{"norm_eps": 1e-06, "grad_clip": 1.0, "steps": 10859}
Each number is 500 + 25 x the weight over the matrix's rms, rounded and kept within 0 to 999. Layers, rows and columns count from 0. Numbers have three digits each.

# q: layer 10 attention query, 448x448, rms 0.132, rows 29-56, columns 336-447
# k: layer 10 attention key, 448x448, rms 0.13, rows 29-56, columns 336-447
q29:503541554451501488500497505503531507492509482536493497461482528521506497514507541483494491490495474483538468529531503499470520485535515471541513482491460511528511544522457467474508468491538501476528534503460491523493502536510538521478478421425502476504473503485516530507454504474496490477461501522489477502505503436489516488531453467433
k29:481502538463487462504455483499471482489512513494514555454482534466512497445520482456476490459540493533498519493521517547503472524492504506524503510453515500471522500510476462458477515513494482472467478473531459515478481446475525519522494492500535503482535451519514499488493508539521478507483473477493499504499535454501518522517480513466
q30:509542519509517484536494495528510493469517459468501526491498463490525504506466514525505500483473467534492488495493554481508513538507487490484514517471471506505520534520490486507456526481490502497474489523510477514509502466526479482534487507511473501474455452463487516519495474456503560485512506511489537479540493519502495539518556494492
k30:483553515484477504489471526489528478517516473541568481522464477511494492546508496496472488492494484521524484499535496479546460485481509529483506494519524522512503546484496459483470515509466458472506564538500494494482520492487498487491520508506536451532479480484502523503474542465505498510474509516501536517465533473491544519553492515492
q31:504495504543488472458538489463473505514486504509447498497534514450540504471506558518512514483486509533496506502509534467493522474451498464492576526509476543506519507457497449512543507506483529497513505535521502533511508505484475506535491508514506521512481494464486487478501482494510522509505505514521524539478417530496516504504492540503
k31:485532453510493510508517534528509490485519484528466464483497497521464502510506460474506494493489528499546447484496511534503518483532518515474520514526491463531514538440521499513549489502489519507499549441493484506507488528480489536507502504530505489524513540505493489502465497528532479464479495499525452460492523476482506507537506497492
q32:522516458509499493467527504524544498549529479499504549489489489497560495461510531538488478492507495493486528459532498522530501537535507491430510478474515531477470496523517490507502477502504478475492519539498526524503551478497495500477484523496479494502496458531469483509516489526500518539469458537480497506496477514494488528505489494465
k32:478472531487505489463542459494508514488468480504510522497517501494500458519499523524473513530479434509516484533513522494485484522536459477532520522528471495511498460501519488507510521511466463498519511467503508505450520512515510518479529487538469475461523490497485506523468482497475508510485458492489533495494533505503539503441484498460
q33:487501485495476484485577507474493480459505473480516471503487490477478486509539487488548471516502520492486487514521475513499482480523512505457529487498503478492503504548484539493495471515512517476476496536488536489508494494521481466512509478525492499500511498499519524494465499509496471498494457492501508539507485489513519498469490507486
k33:516520497491532482522496474469514505476517501452533496486511508513537528480492492511496549490515465527559483483500476519441477533478478529493529493478519437503564465478501494492454504511514529536466518475514509487510472493464535500521469519529456488454485522488486532543488497523493561579454478517477535496530482544517480501510476505487
q34:556494535485479501537508505531496482477497511496469488468519494522526489512508471474521509544573542488517465424442523523516503510486477524503512539496499467468506520513456505531524491476508498485469506472502453506506508494483525504507514543498476515476477486439522510527511516470542475495462495548494444542528478523504529484481492535508
k34:510442486540473490445506513500504455538500487499538502505515481496498481472472446464554520495467485498498529518546507504483499488494495519490488463497485531499467514531544496485521491517500516503500548486473523495489527510472469497557500488527500512565475492460469485489556524497494507512452484512518479510521501471427486502511501507506
q35:516498480502443550501491483488546500515512538508473498470467509518505444473472521461501473541516496520479497473492451477476492512521534466467484480477569503516487484547444491488511534511473517513506479485529467537499460487519462508481513510468512528513513463497535517473535503471509476502481507554504476527532523469486506495488491467495
k35:490477454555534532510506473476493517494506500485534481531489480481498491534517507531557483470522463539552511530469487468502502549494484484527518505509548493459487510522476546512526514543485482524530491493465501473533500504518514505505519541465482528524482466521521550479497486498455506531511511475496514450499486483520480474482515485506
q36:512514466543472471484535498519459507527507500523518502564486519524494492501478521492512493501516525505506513530495457489501496502524452475506560500484509511475511488468509496505521488478541500511486536527477501475526433485488555529466440486508545492464492523491472510507539514458474472488496523504516530496464539497520559476498513482498
k36:523497530472493493491514481485490465538512500469488501476472511523509537458528485474536486488499480492483499488481498501471494446511531505491462501518498503488524503514527515506516501488541505497475536477498482478479479507464483474446513551501480482501485455461481518527502497558515469499524457507502520451475462547527511491506514489493
q37:495534479457514500502564502522461487502478536517493518553485471497480480514484561498505463486524514533510512495460489566514506513514483488527447487511529499487493488565457520488471544458476496530538522481517502499499496494529504467508515483482476547546471516506519491542478431487502470494492492542506450485523556500525484505545509503517
k37:520482530503435525490482569469476547551506495498518499526528522481538528482519560509491445483503501503517472520462479484533490549518504451480466515495495509545485484493523479505495525460465480499512469474486477579505532507511495523515490508514494547496490514510462494470508500526559507501528501483480491512484500472498509507492497438484
q38:518470487523494532493545516480481488501511559521445496495520474477510508473479504506501488479474494473506529501486509543511495508482499485515529521522500433507508515534518514471491509501526477490518482502507493502492490548512514498484505530514498490514450552505503500497532510423503504518513545520522478545539483506504521475498475488500
k38:456546509510520486493423476493505523471488479539521489505501483511514478495520530505505509497496519503491500517495513538525509502540499525477504520488519469485500492552515501507504487519447529516502439534479468513480479477507509523538493481511508538490452493473504515423510518425561529529485465494533487545525485533499491498500501474523
q39:514468492544530489517467486486517479480499498501477542467508506507489497478549494483503518506544472467519536538482506461477499469494469507501441538521524493457504514508472494491517477515505506481517432477522462502474455539482486541499517506513494526515531496545496490451486468539472479479498525494495485491520500487512508456471505489472
k39:512514508525481468499510508523533466468472480484480473490485496505505454504511565492508492498536520429485496478521481503469525509506443498501498542496511530479466481540506477520488464496520520499515482548510528529495496515494519529474500469492508528553492526525501501451533494501516485503505483493535474497482548483522485502509527478537
q40:540526490471500490494494519505499451460521521530466480493465495440503547498516491517474505502481503482511496509502456511466499489482544471492499536496518463496534527517530512512499511510472496466513475495509483508510499502482522492524495487492533547510494474514494463471540451519547498557548511493533498479523517501518486490534472510477
k40:514476498492528539514525503489508496504516474608525494516450496489500528520522504509510493485517530503522486556476532484444509483497508507493519502529500510459523480488513492561472500479464513521501430538501516522514500523485485508485490486509505508547484489486499509491494494500513517475540506464545468489478481504535494456491509519497
q41:490508487500506483481517501485536528494464499469501508510502531487477536439505490493508493500516514479491524533488420477483486464509499503495479484427485531517505462515508496517464494510465492464467530549514529472513509475513465482513514526507502489520495492508474483508490479541565496484493520555536489507544470471485463534475465479513
k41:524514508493495455504489467503508512484463498518483522463499509503514451509490504490496534483485440506498522481507511508467507498495523520507509524504489486479495526491472516468484467483510541481463531509557523499487466541531496557499524501484499495488499485482498470535535500459510480473518557495539500552473543526509488517516439476489
q42:506477475497515482506497534518484469505490466465521515507498490509536533457534450510489501478516498494480513530543458543489480489503489529508479487506439487475447437505513509453484507515483481492514560504462469456528497472509502506488494520500498486500457471518485448525529465511506444569511477519502480488476463458500492469464521534520
k42:502507518485494488530516508558512543502498520466531491474508522505506526468501489504499520483537509512498533479530502495511498496515523466469498510490491531517476470499531521496497474477506489533516502511495497494442526477539491491506543520505481533490474514503575491544494473442478484465520482500502481501523454506481485486521505529486
q43:490494486500503541487511511468498487517497499475501531501497512471520535510537471498508496482551486481514501508502453490495515491525543478538461480493507514489494527522523495531531521499573540520506441533506498483465520470474479505514468518494470490507493506507519505522509496454478543498521484541508469497472490470511522513458459539529
k43:484533465481542527497524488459521478492486518472487510490498496510487507478494502536534448485503484482502510487524511481497569509509439454482536533493514543517540495546486481473528491478505508503519503468480505494510514543501491509509494481484464501550493476484456496458521530487459496505492487485486481501500439455483525464508545481460
q44:545467491515511512499513501511455522476528496496510539444505509470474540499525498447513559466538487527474483489518538511523549502463493496522475525521510487495513503434498536498494481515527514488564513510490537495470500514530480539458493527479485496491527477487532501495529515511456480535563525508502540529498527490454502485472450493490
k44:541469442499498457516498487530453495495479480520484507511500465566502530492534475525520495443476477479496462542502507474515499512501498504465468494499532535499459494520529489521531447478525471521525482461527499496546450507525488503513521491515480516498565507529529481476522500532496526548496512485504476490472495471483518523470484498494
q45:554539487542503449509538470483506455486498545525500545478444501514509489506492528471499491433453511507530486478515556491518491495541462508503471507479538454482517464479495510478567502512478500448541472507490510503478525471526512509496495465482491517480505517503480510479489457482479475513477515466512477476494497498434495528495465462495
k45:471555539522483522487516506474493472505513488519481517544505463474528455477534494501555469543553495523539496521480490514488510492510478478470487487481504443531501502487507483526493507448492488473508507472488466504515494465488529506481487487511486512499534483462496486487517515506531534511482495509505483505513488498487495525529503483496
q46:496522491545472532493480511502516505520495516535510530471506474519529492526517492527532531494518517494491509529527460485500513514468516566474508512525508493502466483483484479472461528515498503506502487561540503451477455546476511531536469499464496504496489492515438489481531531473511514486534492459497559521510521518475519508501514493519
k46:449529493491570535488516474462504517523485506528532529525493547512508478491543517477498500483483540512510491498526524516481528528507551493516504538495542466510485465460469505488501511488506499492519545489500479480460482497527487521480474556492479504509551516466528526513491506503485505467493504516505484443523520513508507480477495521487
q47:468449465486455440502473486483489539464509480475522510469493525472446484506501471467510481538512477461517496508472493515454501490498525494443513550536442515531485515515483534513526479536527491479485507491462502528498496477552579499468505468528481458514510484468498519478488507498531474492493472541523527492487444553499505528468478512502
k47:532500547494430493524519453506508505468523505452455530485512480518529488515496481459501503477489469491495475460443516500525537506507517498460526537483490523504527451549531510496492464520480481469465511491555502499518532485504512500468486471479516441464489508561544491527500492511496534552529534496529489517498471477496487496492503497450
q48:495511497543523487521430492497554539499511487531480432528524499495519527496501547488479481522494491487513518510506466494512481485522521506510473489481521478532510501469485493479484490534498470501511497528505449574464449531487492495479528441496523462507534511534523507502537488485517501457510499484491486497524549505506516497460480483473
k48:472476466501434502476507510488478497487491477520485544489478507464514485487523469482438520527523493496485475473528512488451491505487489484530456495489488508479546476517475514495460520522528519480485518532500479482538487541534480463467502568492538524508536499532506487487530477530504479479542510490441522459503514464498504511557459453466
q49:534521462469479494556473515487466518500534516511499518481504470501472473526494454509489518567459527533507468480503456474524527541477494513485467474539537530481485480467462500512545483517518511508533478499467452487488483548517527489489505486502542509490488462478520501479493523537452438502449510482492440507507455472492475460456531485510
k49:485497498512480502507491555505492513490464540504473509537481531477539535482491452490513473501503547494534523483523508480503506538493469538496494519481560507488507476478551496531494476504539510533496465490507497500500520435501509452488491492477479480536481494539540489497524475506495494511517458487558515476495445539515502489492473524490
q50:493458490493541483501520483454483497492497466484488493507473495521516508518535473515454442491541508550537491480492498483520458493476487506519504466437481443471456473499481521540555503508491505496492456500548528528516519506521476539493521508494518482446532499503486521508473497505506471447498499513504500504483556511518527529540498484446
k50:524466535530489471520534472531522512460494510486449477493486486498531523501551470509518544549539453508467505498521486485484513487469523461465504462468502533500456469529516493487542475508537506514531502488487531525525471496491484494483503491505504517557485542515486528548498518554493507536492526488501489493491517488482475534493501503456
q51:476489470505482514488509487489505493546493500491473472491488573452542529513479469519511467484509478479530488512545534535469532515511490502545520478467501510483469553494509454491477508473538524533486454510485525496536477492482478494543451497533487513475524506494499524495482519500515525532488472521515456539512450503503465447499492527469
k51:475541517484480545504511515532495475508506498467489468477473550521490501501518489516565496543481519468505551492511457509465444538527509473519496532483491512542454515473459496427559471517525452501481478511479475503488513496488469501494490472501553463532489522488535471493467532492472502545494504501506520529501504504531524453436518461472
q52:514511485509517504504546493477536525472507512488501498524509521558504550488443491490533489488514501489519505491501502477514522499491502501472513493495463498515510500519514480510557523481493520506489514499508521560502474511490500497494480468479521438497509526497485503524493507464515550494520562516503472549531491476466468465471535514493
k52:493510494470490483523494533546517475451505441487504529511525458526537538528560501463495459468474501479467527475500475480508546485481489491467486519514520525469506475540534469491519473520481548530496490495496481488441530499508516508501501463528538501520509519553486480508492511525522503488504508500501495516500452507515473503506508502472
q53:514499524461529494530527542486535478504515474502503472470489508508557520487487518485477476539504505535496512508471503537463499509484468516499456480490504521481467493476515479489525514478510514488481460534479504526486547525538509533476497498464461502532468498488496504523526495467522475521501480506531464494438494493494485529458467479470
k53:527534507514521511446531544519466480462506522466438499499489519474512456521486514506491548544524491478500512530476490472465495528482463491501521507529510490528499499569512487485525488507497469514554503526496505511511479504480462521483422536506506471553494513492482484532515535514456491496491487561487524479512477482513464483546482523485
q54:476494493557478472498464458488519499458471520527500516497534483479505491507462523535487522507515505467494513449492484495506498459484484476517512494484547524497493513514526454522464484487479520544516510482500526483493498499506453472475489465489509493491469526504481475443487496549499516483540531515496540507468538516499455496468461502467
k54:464510502541484498534498503501541455465483474471522509444489509492464521519499495458474501486476524565531476532466526547459487461526503507514486502518492524528476488481505505491530499502504505511523502466532519504506485551535549488466482516484460486460516547519476524539490472495492501495524461532516530506555513506471513526509528486509
q55:522506486473486451489518470516490461527481489511532520495521495538504492497487493537448497533530519533510487455503523495514490490457499499507475465494452508459492486519516496522487513492472513495500518472483511434524452492469496493514488530533545487490451497512498487547503492531472461466490492517525477495486474523508472531542488550477
k55:472494476501486518456483520493512515515448505469497499572487473500502567472467479487524508571505542495492538494502498477460529518506489518519454488481518495470527515478545522506494477467513480511470496529501510526506506488527508461491488531501503514508522495520503486506516515498550473468507473499487518518508481476473516521496519511509
q56:488505494492479517490546528522491495519492495506466517467448479532518513467493495496524475522517527507481496491558521479520481507497477466519483481532478486518523529498491495517488494483501484521503531541507512471543481491517494500524494489465469498541451523491509504472505487559508477505490529461511497503493417445525456495531510487486
k56:482494509484488523550515528493462488519493518526475495505499455507526505522521495471506527494523534507527477514498490497508452514484471488465475507532492498522493487450517483520485487527501531507506491515457494475529491521484540537542486495512481466516475518496499495496519521472510519507506505448510511544473490498456535489516508465481